python train.py --n_layer=14 --d_model=320 --n_head=5 --n_kv_head=5 --head_dim=64 --d_mlp=640 --vocab_size=8192 --activation="swiglu" --norm="rmsnorm" --norm_place="pre" --norm_eps=1e-05 --positions="rope" --rope_base=10000.0 --rope_fraction=1.0 --qk_norm=false --attn_scale=0.125 --bias="none" --tie_embeddings=false --parallel_block=false --init="uniform" --init_std_qkv=0.028 --init_std_o=0.0 --init_std_up=0.028 --init_std_down=0.0 --optimizer="muon" --lr=0.00115 --lr_mult_down=3.0 --beta1=0.93 --lr_head=0.00753 --grad_clip=1.0 --warmup_steps=200 --schedule="wsd" --decay_fraction=0.522 --decay_shape="sqrt" --final_lr_fraction=0.0 --batch_tokens=32768 --seq_len=1024 --doc_mask=true --train_tokens=257000000 --steps=7844 --dataset="wikipedia_en"
Each number is 128 + 24 x the weight over its row's rms, rounded and kept within 0 to 255. Layers, rows and columns count from 0. Numbers have three digits each. The size before them is the row's rms in percent of the matrix's.

# layer 8 MLP up, 640x320, rms 0.0512, rows 43-154, columns 160-199
106:148131135139127103144151116118120134122135143119166167100169104155155164097117142086087144153080104147161119165136112139
099:135174155122145155126113100111102124138096139095089116136170170148067141162100130096135158111066099154130113143144128108
101:130090080099128115110120108112177116131108123123139126077123129136102138101167106140160163143134131157119133129079113123
100:101166125139111140121190135142137114118163148131110146132143142154119134155153115139135118075078166121115087097138116111
088:122097126134133122163123127145174146123125093127117106113142118111112138109116189116072120141107126124116137129140117137
087:139144144127126163125153126126119134114108093108108088151121143112085169136148150129090126123105101129115170108082164131
125:137124139109139132082137160129148047102169138124136109139089144120129153097167130155126149141132121182141113105124116135
098:113186143105164125158127123192130144082135106097146116124132107093128121196108131168117140135101113124093164117130147098
086:129148093168154120122118172159162131133145108083131124131149098119140161172063130129125123136159115154097090110077162165
111:151125130123137124125136116133155121137141153155163103153160155137093118133138121136139109145104142133152134175087135166
089:134137148086162179126142108144135108095118100172120166164084127107098148149138166158145112100132114078117115075145133149
071:103137094119119150191061135118061109143094079121169140120150127116123130127104145125123114113162115082100101169139141073
096:158117128153117130125144164117143115130166141119141108119122103129174200140143120143158131140125103108134122166148168124
110:104117131146112121166110135139138127101131146134134131140131104089149123176137179105156105089065111100165108151102107145
105:112116151125149107131092150140110128097109114085150107123126106155167145090111120104143149109155132132132139123130121103
089:110103138131101108163142115107173138151135119157170152103126120103104168117148118113131128122098115089129122160152108115
093:132115130126169173167119136153086092119127098164160129143136113163164136116143140108120083159137146106137115124139147182
103:121188172074126142123141177160062127166146137137165139131108090106103123139114154133131111137152109165135119098110125158
107:156164092104125140107115159149159149154132143108163134111190146155156126079122118093074150087121179138137147112147109131
094:136108081089118108157142137124124110109117142124160139121171124130133109093104173121120139109127140130112156148132133098
091:148119156161125125154155165120090130154135109129114171123134148168127125091143116112077079107108133120125175175103101138
104:112128144119109176113174139117123122138102141129102104164104134128124194101132067145096155129124095132118116148106151102
092:165104120130140166155104124149110123125111130147083149117107152150089149113116141129163108163120132112092180083081119127
086:131146172121134106142164120105106107157161122112131110137158159124117111104135107128164141175115171096175124121133089142
104:135139116106135140154143132127102123127118133157127144169148124100133132104129144129131122135101113151094074107137140161
088:103099116127088109170143144137099132118139142145151130140131130125161118116144137124109112066124091126123108162105106153
108:102109131139135130124140138107124108137142130130169088139127097102156162104150102147161155116105122126135123114108092134
111:172144099116118142154108121119135093153073132115120133135121090143143160100124104109144148104141138146159132087123066117
105:156096083149098175102148098155140122143128137115094154136106128187124133135140116136165141143129098154116114128168128119
089:119140118158110092128144134131129140139112113118130155100104138170120124075133157168090154128103098137143138147095121108
101:128111132109126144146120095101108139107103142152169124153144125119116125124148121136135102079114108104116102139177112114
101:168150129138103128118160146151131111150096125127125092104152116131074142140122108131165110147112136118078144127096126098
096:118154137117110113176136120183110121129133129109148122089122128128117119120128093121152125172101142123097107095091132154
103:154133128150166136101139097174133153120141113116153146135134111079115111151164122136114140111115146138146118137198102118
109:112141111101166101148122147096124077133089181105095130123152141145125129117126117143144144139123135109083138138128140107
107:156120166134101155128131161159159134101121133119135102131154152130078112094110152166162148139069160142107138153106135150
097:074127170151111112161118156102116161140117104112101165124135122167127124116139073126100102149055106124118127136115140169
093:168135107136107109155116087124155124126138151097114140128139139119170128095132141159121172079195133113141101159125158180
106:095138126123105102132135144112185133118170136147139141125166105111151150106133154076136109132102143134119121110138150159
116:095113117116207100153093147105127153115161156134095140109152129093101128154146105110152124119116092129118091142084081119
094:096111111100100133139128130140094128096129121109122159105112124105103116129133107100128106114109106149143133111127161145
100:102099117144069131128157143133135148116168114067162135116090161116162089172121125120136087100100164120154146114110106119
081:099185124095146142138106114170123144072073088146138147125097086145200116135113123110159144121132142119103136128182120151
094:112088120131142073137094119158092121136104188100135150104148120160131123153107159139118146131107083183138085132096143118
097:105160156149164108127149086130154136139145134149123129089125138134083085142076127177110154117133185115127138178125117129
094:139102150083121106172110153150113139131150142126095162123145131102171119131113127104107110137088098158154138128121130167
109:125160131146102167106134099120160138083079066169144093144140151138155166122150155111151105177128118098144135083127093087
097:153135154114129124145093111123120139088125091109077127133108163150118115104147123120160126118124089136116114134113125121
092:123095165151080098141118170154130140091128151102109149121098128121160107144106134146137100123070126120129106161154121136
093:148138128116126093126123114131149102163098121142152127133131143136105144141112122098110129111151154144134119101102135106
093:146148102144119135127138112103145140132137152098126095114164109150152139144185099127144126128175100113167127161149159155
092:165146098120137114105127156125123125106151070144133115169156134096152141127136094152137099092144112080157131139159180133
099:151122099144096131094093137127134156123129133161111133134086160121110111125160121127115099117140123076195174123179115120
109:097076144156122076107143119138118137171097123134143135154148114144109159110107116133109106137175118106166118125129088080
104:137137098110167150112123140136134135134129131114144118150110105115119130153132111136137134113124182091118119117112132136
100:088081130125145109089176107099146114129153126107130154183125098115119105126162108118106107096164090143158091099091116149
095:169120170107113097148133124095191171132102143123164163178113159121141125145141141153150138105114136138146124115114131143
092:143120117107097142111156111115148093105155128128105132141097119127112110118103146101150180145123175111125107090167124139
086:167143133080103116113150074125103114083084102111134091179102166127100105088125099168123172142118138101123129150154127150
094:169099173158112158159116104143121110101105108128101118090142076096143127138164139094138147128150129108148152163101140155
092:137095133125171118134103142105144123135119130118136122109120122076133145110142126135150093111108033109131140120122147138
090:124074111094119086145105129098108130121163098120133148130082138113145075105136113174136103107133115166156132128120115174
118:163137115141142138138146129156104118135159135147109091108094089137123128124100139131142122087057133140108136141141099129
096:076122146119080117143158116140108108139090124123112147168114154110112118153162135131101103110118137123179158161141104094
095:129148138099128153141180110153159175160129111099149145171148142141149163138165122144092148164168122120118134129131136122
197:148123136117129084117095188120172153128144128136115084158171088131172094170147132137112108129139100120130133179174098151
095:122134155108193118158119160121106081124160100163106129159127143128151115122149193164157145127151112127170188159089085104
096:138096116155117159120128067106108124120112122142126089100107148107127159123115130111118116108146160133139162142152112120
090:138154119122104173133152119118130097113164118079096174111092139147135155114089132138166125143112116204091153138090144154
101:144141124124151099168137115121107118200108112120117128123122121123127119141112113121126109076072136116145116110124161159
102:107160120111117134105089164078102123155081153106157101169171154145143127070091125122157146155118119133108115117114116114
097:071107154107103138185098121088168122125111159092097153123151140108096143135155117127088121148075124089132111128128147136
094:137181125153137115139130120105144101151093136129113107161125130092124130127143147085101145091139120113108095144157122091
101:087084123125123107120134111142139133152159179112130121161146100129134132148143155095087121094191142149177097142137123125
096:106127137148138121099109130106145123102110150107091127110161152154128104151099143149129134105121151101180108134144106146
098:112115120084153108124114180132119122142127195157127084128110119079117115143151089137160131139104103131119108144145114121
096:100128103147141144146126100149153182101131114151109145129127130129139109113098100130115098130152148133128071119138193162
108:120154143110105123133136117111139134122169134127136135142125109117111114129118165132139110099118133142104091096156089145
105:150129125122111107141145100134089092128126128104152136137140148130090146119082136130127183108154111177104108130145110110
096:126120131112100099112177153087147161126113140106123091113154140102112198144056132107128132134125104092096130120159184139
096:133147166144119128125120091109102154161145110154152141128112146185097157134146124183135134077089121125132070114132125128
109:121069153114129119145147133107135143165134138117163136105120115160095079133143116151141121117094153142101149102108120145
102:148077161135124137144113131142138162121110098123143108137097077157171097144092097121114157183172129152120114125127114132
095:122114099117097153129139140141148169118105137126124133136099108117106092171151114146122162129094153100161148100140149104
101:125092134123137133119162104124122084143133125110099115138170149120095120127071104148138081133152082159097103150121110134
101:134108090107120146163130118182112123164174113112111134129152143126113101151138157151083168101163133125116109149084107080
092:104139093168138106128131146169110169091130139122150147128149116067139137138102128105143090131103119159148116129138143098
103:120136072147156132110126165154126086165117133097109099095121159087154123123145133133132086107117159132158114171118113113
099:068141165144097152162130128105105135148059147093133147101170103141163131168126130155138154110186161126133147131106139128
094:092095162082161118109163116099109127152158125146133156097121134059136118142119127101117116137145104167079096074167088083
096:103100132118151149131146165198122155098131128170100097156112169160097116091113119119109087106117107174124084127130118152
075:079097075110151127154143121124101145176120139089152125098149171127067123176110134152134095143105111107098093142125110137
110:168103143113121102170108114124147159118117123091133066140124148168121130130152137147153143115108100124124152111107084140
100:126132158084155163126139119163160116121118089154163149154092122129102127133100152096115145122126178136138133138142070151
091:180149148158099123140135116133116122112105140071155156122114084072094148138095112101148179212161121155107099103173098112
103:168132113141193103125187129122148094146108153133192106144115080109103167184084129127131102099124140161138159141108126134
087:111149145142179128122140146129104160163110144108131150112127097135105117104130118161142164134132142120119106113104153132
093:110056159166076113122137118128112114134140136108118140111160145145137109122126097159131145121120119121070095114161112125
101:144167145098145139106115137122125088159129097100145127149115140115130131151139128131131151125102102136158102177142078117
110:155142116149116123135136097117104124114143134110064131123070085145148111141128099072112121131097151149150147139112118170
091:104101145178095141119120133138103174115104114126123116164137098124146195131133097134144124149114139113139108140167132136
113:149088162128148160140098134158126156092098113119098114164109075155163142144097105119141113172139130094139164152146117147
093:130140116098175165125137127113180125114122147160149147130117125154079122096114129144169154130155135152142140176138161100
091:138114068157130149161150080122133140119085118119135088144144108146150072164086151162116174087140142132118129110137115130
100:133089116094145119089145148150108168139109148106103139103118094155133121164133148091146120081155096140110134157123126152
086:130124121138162137142111136104122136060152161140114138099108173136126105111122172146169096136132127116158136135127161135
103:101107123078095143152127107107147149145147102143138121161128156142150101132137119132150077147158129137113158113095143138
103:153136137140152152150141075090090130108081146107137118119120076144146146095129132131152175123098086107108132157102107135
109:094118158084120142125117113134118136119125108122111143193126115141121159116104140176102127145184161076083143121134133161
093:114127135136140108135128150128139086153126119138109104151165132144118127111112166133135094155111092123146173124140126112
083:153087123085166122128113112112139182137134112109101149143121150138188115126109146175104092134188129154160101174145141172
093:136162160108183110094143131129102126155135152126091135136095077144112138128090169138165114057116102137146107110111144151
# layer 8 MLP down (transposed), 640x320, rms 0.142, rows 43-153, columns 160-199
102:107121075170166073138080141147122152103126107107182144133096100128110109111133149141139181136106098173112126125164131165
099:152082121111154127181127139108140154092167095105114104113163137113150120105113108087177135170176115089159145151149140114
099:095084132123127128057100102099108119149132095099076107124117154180136105130073180144109123102096145149123124110100107119
099:112134160165139120099161131153165121131109125134126119138132080120112162142137117143140143123109163153159115116115081142
096:130119111130123117139123120149133111121103151094128049136109126181131163120147123130136135090148109142123074168142131159
091:092099124108139123111079147160135129146119108149151120096073107097148090144111156161106146107149119119143122133144106129
107:134117129183143133103125137112186152183135141112096121073124183135152103120127146150165118149127091144151114096147133124
101:120142116101140158114151108167174127118121153166127150133116124153124137118142127107092156103144113088114134099156152145
095:138114145130151124112114126182087099111139110130068124123112095109097107072118169145149124120129152124095140109156131140
118:181123105133110137140162087128173127109143148154178113157150121103075130088157140132137137098118135131176157143133139155
098:134128123116124112120124098096143162084156103144106089109121123102122136147130124157159115123119127127117085147139164103
074:075148126105125145123136131092091091139107109136180127132129140092091087123100095165092135123121139135114071164129101138
092:114112115132101150085125121118150168096136122116083164116088104184156089125161126140106144168110149128115126144157106157
107:099084092148140096090120116153158144129127144123131155095096182137128165136136152101087162136135138129090138114095089130
104:139150142181120156134068141150127135125163112089066142156144064159113138099127115135142076097103137150097107152143136161
095:189097099100081190110122177142159140156117143118120137141118145107116173126116106139127105123122136161133134057091118103
103:134098125120104157128097135134115156108150124122132154130156134150129125115172160087106115134122129150149093120104116114
105:131153104121099156125143154135108139123117130140150149166123170114107138151130155149111167118086161144127122136142155152
109:139160150123134094144114121149161140148114098127124104107136105118131164081165142157132120120112149160100125137092141142
103:114110123090148136098148126146106140129125096137163116158089093150156108158111099143121100110123090150108160139131124095
093:138172064099109123150128096151122171111117134130100126103111118118127130106088108175163155114135134133089087109136170182
111:089146111103166125131150124122140136155088088139120134138135177118138121125091108139146147122118131104162088153093105122
092:118141126148151131112125135118149089131127085156140106153114118148161128145173100122135137144133148155137078135125090094
101:135150174124151127125118132101138115141148123095156125121097151122149098091117116099158105151146121145123103126145120125
099:149113118175115103138109108163148112134129124133137129100127128160081134144075125144156113112074143127155176107111141104
088:142108137165105170088118107130122127119129176115128109144140134124151113123131151116141127137140156127129098125148104139
102:126118139135126183113139139082147151146116132162162133150190104144169115145165125130130155138102143167132182166118098148
115:127119161103136093132155135069123148140094144116141140137140097103097126146110103147146104110133107149157049131187134127
103:118124131137102114125120114141155137136134089165098123129155117131120129132162172111131103111141152132138088132120144187
103:083123113138103144132141121142126126141152111179150156155129122111117106122099132141099108091100129138126116080147128111
097:112131121114135166117158109133118148138160096082103108145125183128104111111105135089114078167094106157127082118143131081
102:141117138102140148122110108145111096110092106092127131148139097117103153131125109133128151129174126149129114159143129114
102:134156160125127125122123109107111160152114116128143124081124121141121119105176100116131127140115170130158167141164114136
103:150088165123130107102138109132136124145176155099147131138132089160147100104137141140150127123110108126121149104150160099
110:130098141085115162178083155123109138140125093161135105143136129095155161128092168121124102096119144115113151135115104158
110:159123167072120117114134150098145146138107152085121153145170114141108162131127146170181131109134091122137164149118093101
096:113179131139122153142121133084117117147153124090078109118097148099116124123176124107125137116137137112135156085130105177
094:108113141117123150123117161125126115095126111133182102166124039137120153111100139091112066131133114112116130139145139141
103:123102171105114121121120123122170149109138117072102114146120151107108166149101163119119150102152153110107126154115100132
115:152146099139132110131084160163109125102141137091090188134173144119118132161076097135126161033109155109090147112157097111
089:128105099147131120116114087158169118153168119180132136131115110142108186142114101126077135149137146118142111111104083155
097:143124116137081158133135126175166138106162103134136105105154169140124073124113151097147154119125103125108114160107148141
089:138128162126121141152135177129157116134125084149121136145108140097142151072096119139129104125120153123110121181118154146
095:132102158150112110124096146144173132167114111116156115106130170110147157140150100128134151079115155125142137117127120143
097:121115105130139128157114149090139149098118172118121135149141130156157150171105147128166130122121094135137111134113133130
098:183153128096140139140133209168164115137125141132158126107101089153129113132168139051130131146113138103113095127129148137
100:117109142142103143191136103114128130158144127144138136126122087099148139119099167130171139162180123114141126146128094174
100:108125104094138121123180152117127089135166119139160152128085098142140119127122138121139095135135163186127136134145135115
089:104103114130113171120134047119153174169113076177162112125138082146157145135128105119131148158157203164156152150145161151
096:143096168120127093160141114101122118117123098129131105109095126163086151124138142150076105141093133120128133120103133117
100:154118163162128146141126162141118135121145137132139096163091088151155125116134121114121121143138109129190148119128155142
103:123124116129140115110138121118143108138113136130106125091172122084117127150120134141173128095087116127160115149068116108
101:128127130110118105128113131130154136127099151104122165155152117117162128126141141081120139168117123157165146174100148104
106:109128136122127150096125102098097135111144111143144141162128142163122117102124138096157123131122151110130094155100155130
093:152156086147114104128107117119120087133169185146156119131165131090110135135138123170113115111117142119135158109131113104
095:130097168133110151109108124110095153095108119136115105133081145097101155140113059126152162073151100117128164127152086128
100:143168095128103141134141135083104134131128136178129096118127101119122081100151144118155131163147126130116152110137175086
096:117157112087165090119137079097094152151112145125126150111135180124126094142156122123140116120049181120160116107083170127
095:143127129116096141111082132131103148148144167126130139155124158117120123092138136142132098109117141121095136116107175084
097:147115122089067137112113094114131115157090099108122121126141143144108146169132138127121150196126149167142135128138105168
107:118141131133163085123116119124107117158137123109096115122136135116159114162108121177171135124125162118106140135152151136
093:144122142109124155095129165119130146114145130162158135132134122116142104131111081111078113166130142110102136113100166122
109:131147159107151123152078117134137087136113169209164101128164114117141145140147118112124194092157137126128111133123127135
098:116121128102130143107110123124108114162137165144136130133148129084118117098136101122120141128122135133125131110104073093
096:097116103157162151109103176130092147145136154133113142123120140128099137134130141117128098140161140092112152211147114123
149:156137111105137127135120155151174150122134143135111109159153104143133106158160103110138130197137133116131131148141111142
097:127140136116133115148158139137142144117171117124127136101129154119152123126125084134122133140139132126141090099124164178
102:112118146145106146101156135096153095141112133142180145082106114085126124083135075097145130173162142111150175102144155109
090:122117138104139124148160161123164147145133132131141125117136096138122094126119086132092172138164155137125102128106119142
101:139137106153103098102127113136114113146146130168125150089150113113140159068127152107087148126099110103116168158140163157
102:123158133144122115136101148144109117126114148107143096121109141120155127132105132109113120135142150148147112104117105138
091:154136114126130129088138137114101130176138085142156121147141104075132071116108128104110099154123143102160113135109124133
100:111128110129189086170112113185112102106111149187135146132123118162104126137100108095115145116132110122141094231143176130
099:122138125151089151163110090133137131137128169113126125136093153146134195117113151131149137139166112126148129144146164197
099:053135156148081134071132102113178117129143142168109086128115135170119142171134163122045131168172144153188158137103108175
098:123105124127154127138135161146145094147127089121124155105136084160102118139143129136128133136130109103114137147121128162
094:165092145181124114098108133105140190127116127112135150161146149143136119119091114147097120151162140120150154123131128138
099:128092145117134129134141148108161126132088131140146121109134134130119087068113139111127109140144134124151160124102147121
095:143117125163127151098071148127149133083121144129155086114140103157150123128152120128097109155131128097177158159171066147
097:126146117129200143124086150150125114149173116117110073158117103121131130135102097112114115140162121161111102158158132086
098:083117125117113129123125109114112183122075122159139113110172123107135121107175135138122131108099090127123138145099099132
105:138122080150126171127172135141107121129123125165137136129129094066157141159140106082114136081143129108110190139119092106
100:146143097083098104140138148101142125130129135126089120134161116126081098109117141096137111127115032143171140132142178148
095:151098138172124146169112130099143128129152120143130164136128134116138176098105113112142133121141144099104080106077099121
100:099087137110119157093096084123169131092126141109108111107175107108166139136141144142118144113064110132125153165128170148
102:125136082105136143125124129108125134140097135124146075177090111152123126079173141123118091126141139160147167109152142137
095:155123105090127166158122134158178135111130143138137148140108107093179131121147139130132127118092086127128072105133106150
105:137155112151115095126145153127089169168109157136108121100126109099183101126135127127120105170139130077122126131099103175
100:070138104179130141122130096156107131142116107171118131121132107135140119099115149151123129128124151106124188139104150111
096:133135093151126183131133138117141107126120133153121149163172133140153125142140145137130108077107105108123087161102124119
097:186151065093107136152126130126139081124172118166127156094105139178140154145135126096149150159113138110131166090150096136
081:087135135129082102103141124134129178140172133128141145168124102127090103102126108179144132153130094162127163128135113121
107:081136129124160135144142185134115122131132118103140118133146141150164092169135133159116163200088113103141117124109116149
098:109162103141124113139145128148117108149084135124140095111142188159091127133123143131104165140094134133131118148173169170
088:146111150140136131155126118123113099126133134145153108112128166177188148157137119131138102151100108109119153147120137126
111:168116172119132098184114098140112090157098136149121096158147153162091126172175111118156145169131124142101124144157120137
093:156175133124140121121149142139091131137132124139119100153139146075119125154133112105134138102162150147062133135153112122
091:150140135109157152129104126121160073128116139098124120140111185093133088142097141103135117118129154123173136111118121122
103:125126134065170122094100149166122154139171118108141134075155123135103124146151156148093103073146071144113140142134146121
111:146086142120157103171123143106168142170128139117140119165124143102140116124127135130130136145105100105160152068116093106
093:173125151095110098111120168155121120167097103104143129135136152108140119111099117158092141112099085124137120144145114122
110:128107141115149100127102135084168157130118114134105097105110145114135128101140117122091110168105111166139130162145091128
097:162150079110134116154115194147129126141111126106123125145139120126132080101139142132131094194099129111120146135143111128
086:133138124098130113122104153123132106109147141091135151142127181157100161159141123149094085077145124190144115166136101140
096:122103154149142117125117145124129142099108113118139145160092154127098113135086132128151159114144144104121109138147138142
094:140106138114126085157091101162111118104121130175157095088140192132106098123142119085152169153170111108140140124126164116
101:116099094147109122093153159135159106147123115111141124089170097120114117087095154135093149139134113116152141135143108123
099:138098155147129114104096119114143071155140089100129129078179148126156110134134164160159148142062121116125150108146100118
102:170136156126141143153159113168153100141148123138188119105122133126103136142148133165117124129145107108098147152185138104
093:114139161102130117148100098164130129136077126129138175154105162118125123121135089054144146148141134119150140118111146161
087:109130139150125113124121135134137107082187100121113097146073078140127139133111139092136127177135119122078108121156172112
# layer 8 MLP gate, 640x320, rms 0.0528, rows 44-154, columns 160-199
104:163118140116117107140130129120144171105145156113127132156138088133126132099115128085156114110149105124182100167109157179
104:146107120108128169139169181119154138159140139135077120141100134105098115085130072092139130167147113143119118131108181160
095:118130134139104104130128162124094141149095137116099104127126142139104154164124068114151098160126185122141086119136123149
090:144154163102139122103148117140106149162131113174136083105110149152158103149111136160147133098116145107122129068137115121
086:111134128123134106154132112137108116152128135153130099134072063132131133162142128104128131096114140111123133125127124104
114:127104104137126148138087136105103106105148092129121103123170144138097138150114157103138122100123143064124072126123137146
104:125137104129159103162112136127132134135124075149106108159165094143101139154180119085144097070132122126145151153140129120
099:136106154176142167151127118153109112127134121168098130139101124151092129078106155139144170171121146123143166091139113123
111:156098124132148142129135114154119105097130131147107164110115160154115118105140127066120134115165093168138102107132103145
096:124109131114138137105094127115123087123121110157132143165121115106136103112161149110150146125126094123117146141133104115
070:155155107112147131193064127142146141098144113106115174124121142135085087120087155119152164116141146123138126143132140063
094:166183103156131127130156127145127128173134114115117097158101141113122097137130146125111119142153120113139168154153102053
111:111092164149145132114131143117153116142160135128111144124151129115118154166106147120134117160173123173187111162171149099
099:152138147100132116143127119128135127126148147164125141087108143096147133124139136121138101120148097139089132109145126091
095:179136128164130142109167120176126118130133150113118136118102130139194109131126149165141093114133152121163129084121121116
095:119137154124093114129143099092145121136093146139098094125117125118095151092138159147105159103145077154131103130083116121
100:155103061130130106158084103138109160131106172162112136118132128140139125099146153135172119119125118073142165129180113156
115:104147145111118149160119168110097174091167128127099128134153117075147137151109136138110113094123134112151133130121143157
096:092129107108143109116122111122103150143148116121156128141124086154109112127140153146149130172093145111111135131188106129
086:127166074107117192143120157100106093110121121109139126140150132157131110079124110118126161093130156094067116138130125146
102:121139137178120156102146072090133146130152124174111150157127116133135134116174127146124151143107132181143132134135178124
093:104126113149158095151164086155149157116121131082160132114154117131147112126150131122113178109118115132149160118128151138
102:105137103154131136135152099094130124147145159117113107117156142146101142120124108134124124163127146097141136162133142135
099:136099123145136139145161115118147095105147114119088139092119175140119156129110092124124122142126135089136145158144138090
091:080143118169084118122144136120144179173124169136156136112179156151114141112104103090144132077128099133164151148087125139
103:121115127136098107165163123172138112160123104158060096135118121114146148165089155115099123123126143115122119138128127102
121:120127186135173109156150119120143102141125154173167126151138117072166090102129125112116108092103117161185126151127108090
097:157124139123134150120127094125120102130151121146106141128134144136138122118152114085082118166152091114108143136086115129
099:174114095105171090147154150148172131105081117140142125125127204193107172108094119117120121097152101161173128189115134112
099:123145122126148162103119144170135093150113142151139146151122144112110091126182126114156153109104102117119089143119127096
101:119140126152103141142120141159141093135112150124117146104108106158129113171157140111135146122120111124089112123104126113
099:099095124130141148118090133098157134133118115138104141133136135124147102097132130121123121118116166106181160130102157096
104:143121113151111144126165156113147114099132136163100144108124116102147117106146131168140089131071155110114118107167162106
105:160171136128109124088150163126153117101139117191112150122124112155121119101134134116135083144133159142090088161164130130
105:082110122122123103110090144117131103113110126121159088135156110142106110105108129135181090103148100180138125147123150123
097:128114122119107109147094100104095143137117165126141126117127116143113154122162123123161145111063134121154119113186103111
090:096093126121157127153112161135148108122149138131157127135136152111109135096132136135114067140146140118138130100149152110
106:141115106156106076126199120126153090125134160156123167127107138121132162141126111122138126180119117100122163152139109119
116:090187194108142151119103085100145158132128105135120133137121138131131123087128144150133151146128089179147127122131177087
087:079149134133159126135102142094096141100104157090164085096118129100129156149125106121129077150165133139206150097136152085
097:115135114137106136155154166111145121143133171098181106082080105112103159156133133129150112144134164159130104145114131137
083:138120067130075173159146158140125132121193089110140105125134132131119123141061126137190160198142109138141154114140141137
091:115100075095104156188145121137156120108170154118139159140127131149131124136149157086105111145129135123118144118100126100
102:141173145136118139153141166139123145134143107127119130158161192115093164134131094154116113082157154150130159136153133136
098:177146127113119097136146128137161101134114115138132123139133100152087117112125100142110087134103109108111126128128145106
101:114108124152110079144083126151136158151116120152181162165176097121081150124131120103144140132146127095159162128116130099
101:169163092102123151136127102134068163098149132125091114132114100133136103109085134099118157108147143133137130093106140193
090:127133157068127154101158122133123170111155154149113082159096124103096122103124112137181093119134156128151086132132170143
089:114159100107151147134097164118081165119130177128145152136118158102141078087142120088123118144142143105110171121149125123
093:147113133127142116113161115077138114154136153121154165170137133119130135102110135098131132136076131116116131124142109095
106:129151135156164115107119133094118137131128108149105131116084160073153166137136123140142102109118154131127130175133153121
100:085155118144130125122086143124149108101116124120152160123113123160136088149131135067150129117133097103123142118149165146
115:122130095118163107119098125124123159115143149154125103103160105159103151099148106142129161172128150167126171080153107160
098:130091101122126140123134108119144125100105150121109156088115154128139140126119127124137172136163150111079147128138122123
096:132109140153182116127121128137144123127139139172103137139118115137180150146116137169086103145106185097117129128098150132
091:099085142126167120123127126122162147133161137119120162152152119136134139124152113118100179115112152157101158132139096145
087:122141121131118167142108141087153123120141147134161128156150140176144124105104147096124139134115186113147118139139113155
103:084160114127141110151133147090086112103098118125120108136099134132113102135133115135146165163171139138150138135155074137
098:166148125117132126095112129111162122135162145132162106117084133116149124139106159116098132128100129065083139141148106115
101:101164157117142153141127183107120141085187167113127147108137125111151147133131150132160132126126110148115107127115123151
097:147132109133126126111140138108133106155123166142115148136172098160122152135158155096156152169163139100069138128148169099
121:105097116117156109143136122122093139125104128060122157173147144145147130108130120149167135079135096085122133155104141149
100:116142130082116154148120132119154148131116152143174082112156143110125157124100116129133159146122085117083131164066107132
100:107156140115119117143142111141127143153149122155110173127150138119119126141108176123172104089098136154149116151113103111
157:141150158114103130138075185130178151127132130112112106171159109135168088150179148139127107137163090142086136166138105158
094:125146150160125137106125143147088158106149062120146135102091126132135139180134152107148090128129133087163108135146146134
096:132177091150103136153126149126125138109094104157123132166136142111177120100148191153135093112057163129130114138186101152
087:086123106113140127099102183130150117128135140123139104111145099130146130123154099143107141125153124118150129148123170142
099:093132122109113141110163120162130101127120135115155177126096116153124115131158111159160113127114159140086102142100098132
096:093104143148127121114128152123142107122110136153100083111117096118163139159142101116104121141105151102090116113188103090
099:112102160090153140102125092163103158151122169108113110128130137122130111122130148139143134134137178182140095155160110053
100:130119117104108065143112140142149153143092123124124142123129135088138080113135102113124088105139096120131116202153147167
102:128087133126127161149098122137104106109140132139132107110120131131115090072165088115132081148130102118161126138119136103
090:113095115139149138114105172122103121106134165102116127098133151135127132146136127126141130154134181105138150140148114127
100:146140136156136128131096122140146148135143153094110088125118141128117134086137163139097161135109145145089167115128146116
094:126163131106146115122143135111156197070153139149148158097117122158099104134119108144094141112103131107124103158122135138
097:100109139115093164140123123097128122134180099127127104127116132131181140115154134105125148094089124156143122157106095115
105:114144165150136155112103134130138162129104119123113086145134130140126139120149144135085118174102065144136178132168166133
104:121133116094126149102129169150147107151157105152155121107128072159084119100150108120128138083167118120120119140203142124
099:130163118125136060135138138146164158158066128191162105153153126149122101091123097132135086145115148127118147162142160142
111:108110116185134148145096128136116103161125120110111158144132115173131132157104090137118155165132130156128139137145161118
104:127105144181132105102159147137147101128163102137098131127116131130168173150128161116144161138159160161142070102143081133
090:150112153123140109184131126129099156143080099129123130134113134098107161122125154146157173092162117145131141172126135143
098:158152152138134128127145127121117114081124119143101116185144131153129137144129102121172141116084131116140134123117117145
109:094136145133139118090138116116130131134150116120093152151168125097142110155097099153150109169079140180088116125141107132
093:124110158130138164133094155147118159082157134126139099086110135140142114108147099115165109128134152147134136103159099124
112:137101183075123156155115153119137126102112094117120134124089092159092123124137165142137151114076143112100120121129157141
098:110130101132177119141148138133100131117094114148124104165121120138114105141093184098125132119139171120126152122136101113
092:139070157145141140145150142118142125121134132151115105080106141135135093156156141163162153142109096117053109117099114124
092:099129130152139129138158115120126128155165129104148145077098145123150113101118133091124126130152146103138137121118153138
076:158101087118149128124151135118140104141089118095115165117152153138164157113130142119143104131100119093156117159138158125
108:131133131136139113108122145098096104150126134130097142134096105143158104128093137151092155124116158137144135109156162107
101:150142128160150143176148131142145134144122157154116112133135123099069086134143169147095160117104121137127113097154147138
086:104152131137169119114159087112134139128143155150134124161103115155108102111142121114164081130142131123128145120098144099
108:097134099118149115090161162132116154115138151124092137101147118134135118141093127135116141136106161135156128143097121155
086:099152149128183166126132121139127161143123098108098172087138109117134125175146132120200118099137181149144140106158159148
089:111128127111127140130080099142158123153120127128146109133168174147156175135120136178124115109139128150115180147117125161
093:097124115146096162134138115106128134124120161167084188122182131126158092131105111151091132136117108075151122117151151087
120:123127141140128124174157152095117125116167111119103086120096137142116127110119132092094089144156141166124161105126144139
088:124109132137096148117105137176131122167127142108138143087159104156132109138140138099129171179126128104085098112109142150
113:129112101105161131071162126138151156113110125121134116135186119120123100161151161104115134126080145121110127157142121105
092:132116075136145104144146154116123120180127142115119114154116127149144101156155098102149106174096112126134125133154142115
088:149133095110086095162138118181167139127111130131147135089128152159123107150130162111091119113099151139158174092137167139
097:156128112185182145145142118111144141131105113170162100130125123179152158080101148123122138119117079162116079135114146113
093:153092102123112130148105145117125150129094148098150072101137113112133097113089155135139153167158084151130104097140144118
098:103106147115121108110125179106148118175109141064118127107138135136127088090097158143086146071151103153159178158133126104
107:149104101135143103133121122118158159163109123172168116137128144122144139132158124096121103090108164141146115157131151117
105:166122120133146128143174112117157171073099125124135103136148085164132145157088139100151179149107089138147153158116143153
094:115152180166120119114131130166094088169108141113147126160132099121130083117127113115161138120153138146112104154139172129
083:134139138114179130105090145072165101145135104137122137130082101136119132133134134098110143193164144172104170129108105110
099:108113127133135146114120110127135118129152103137142100114125178151144163155149131135132145106159174131080136143119132101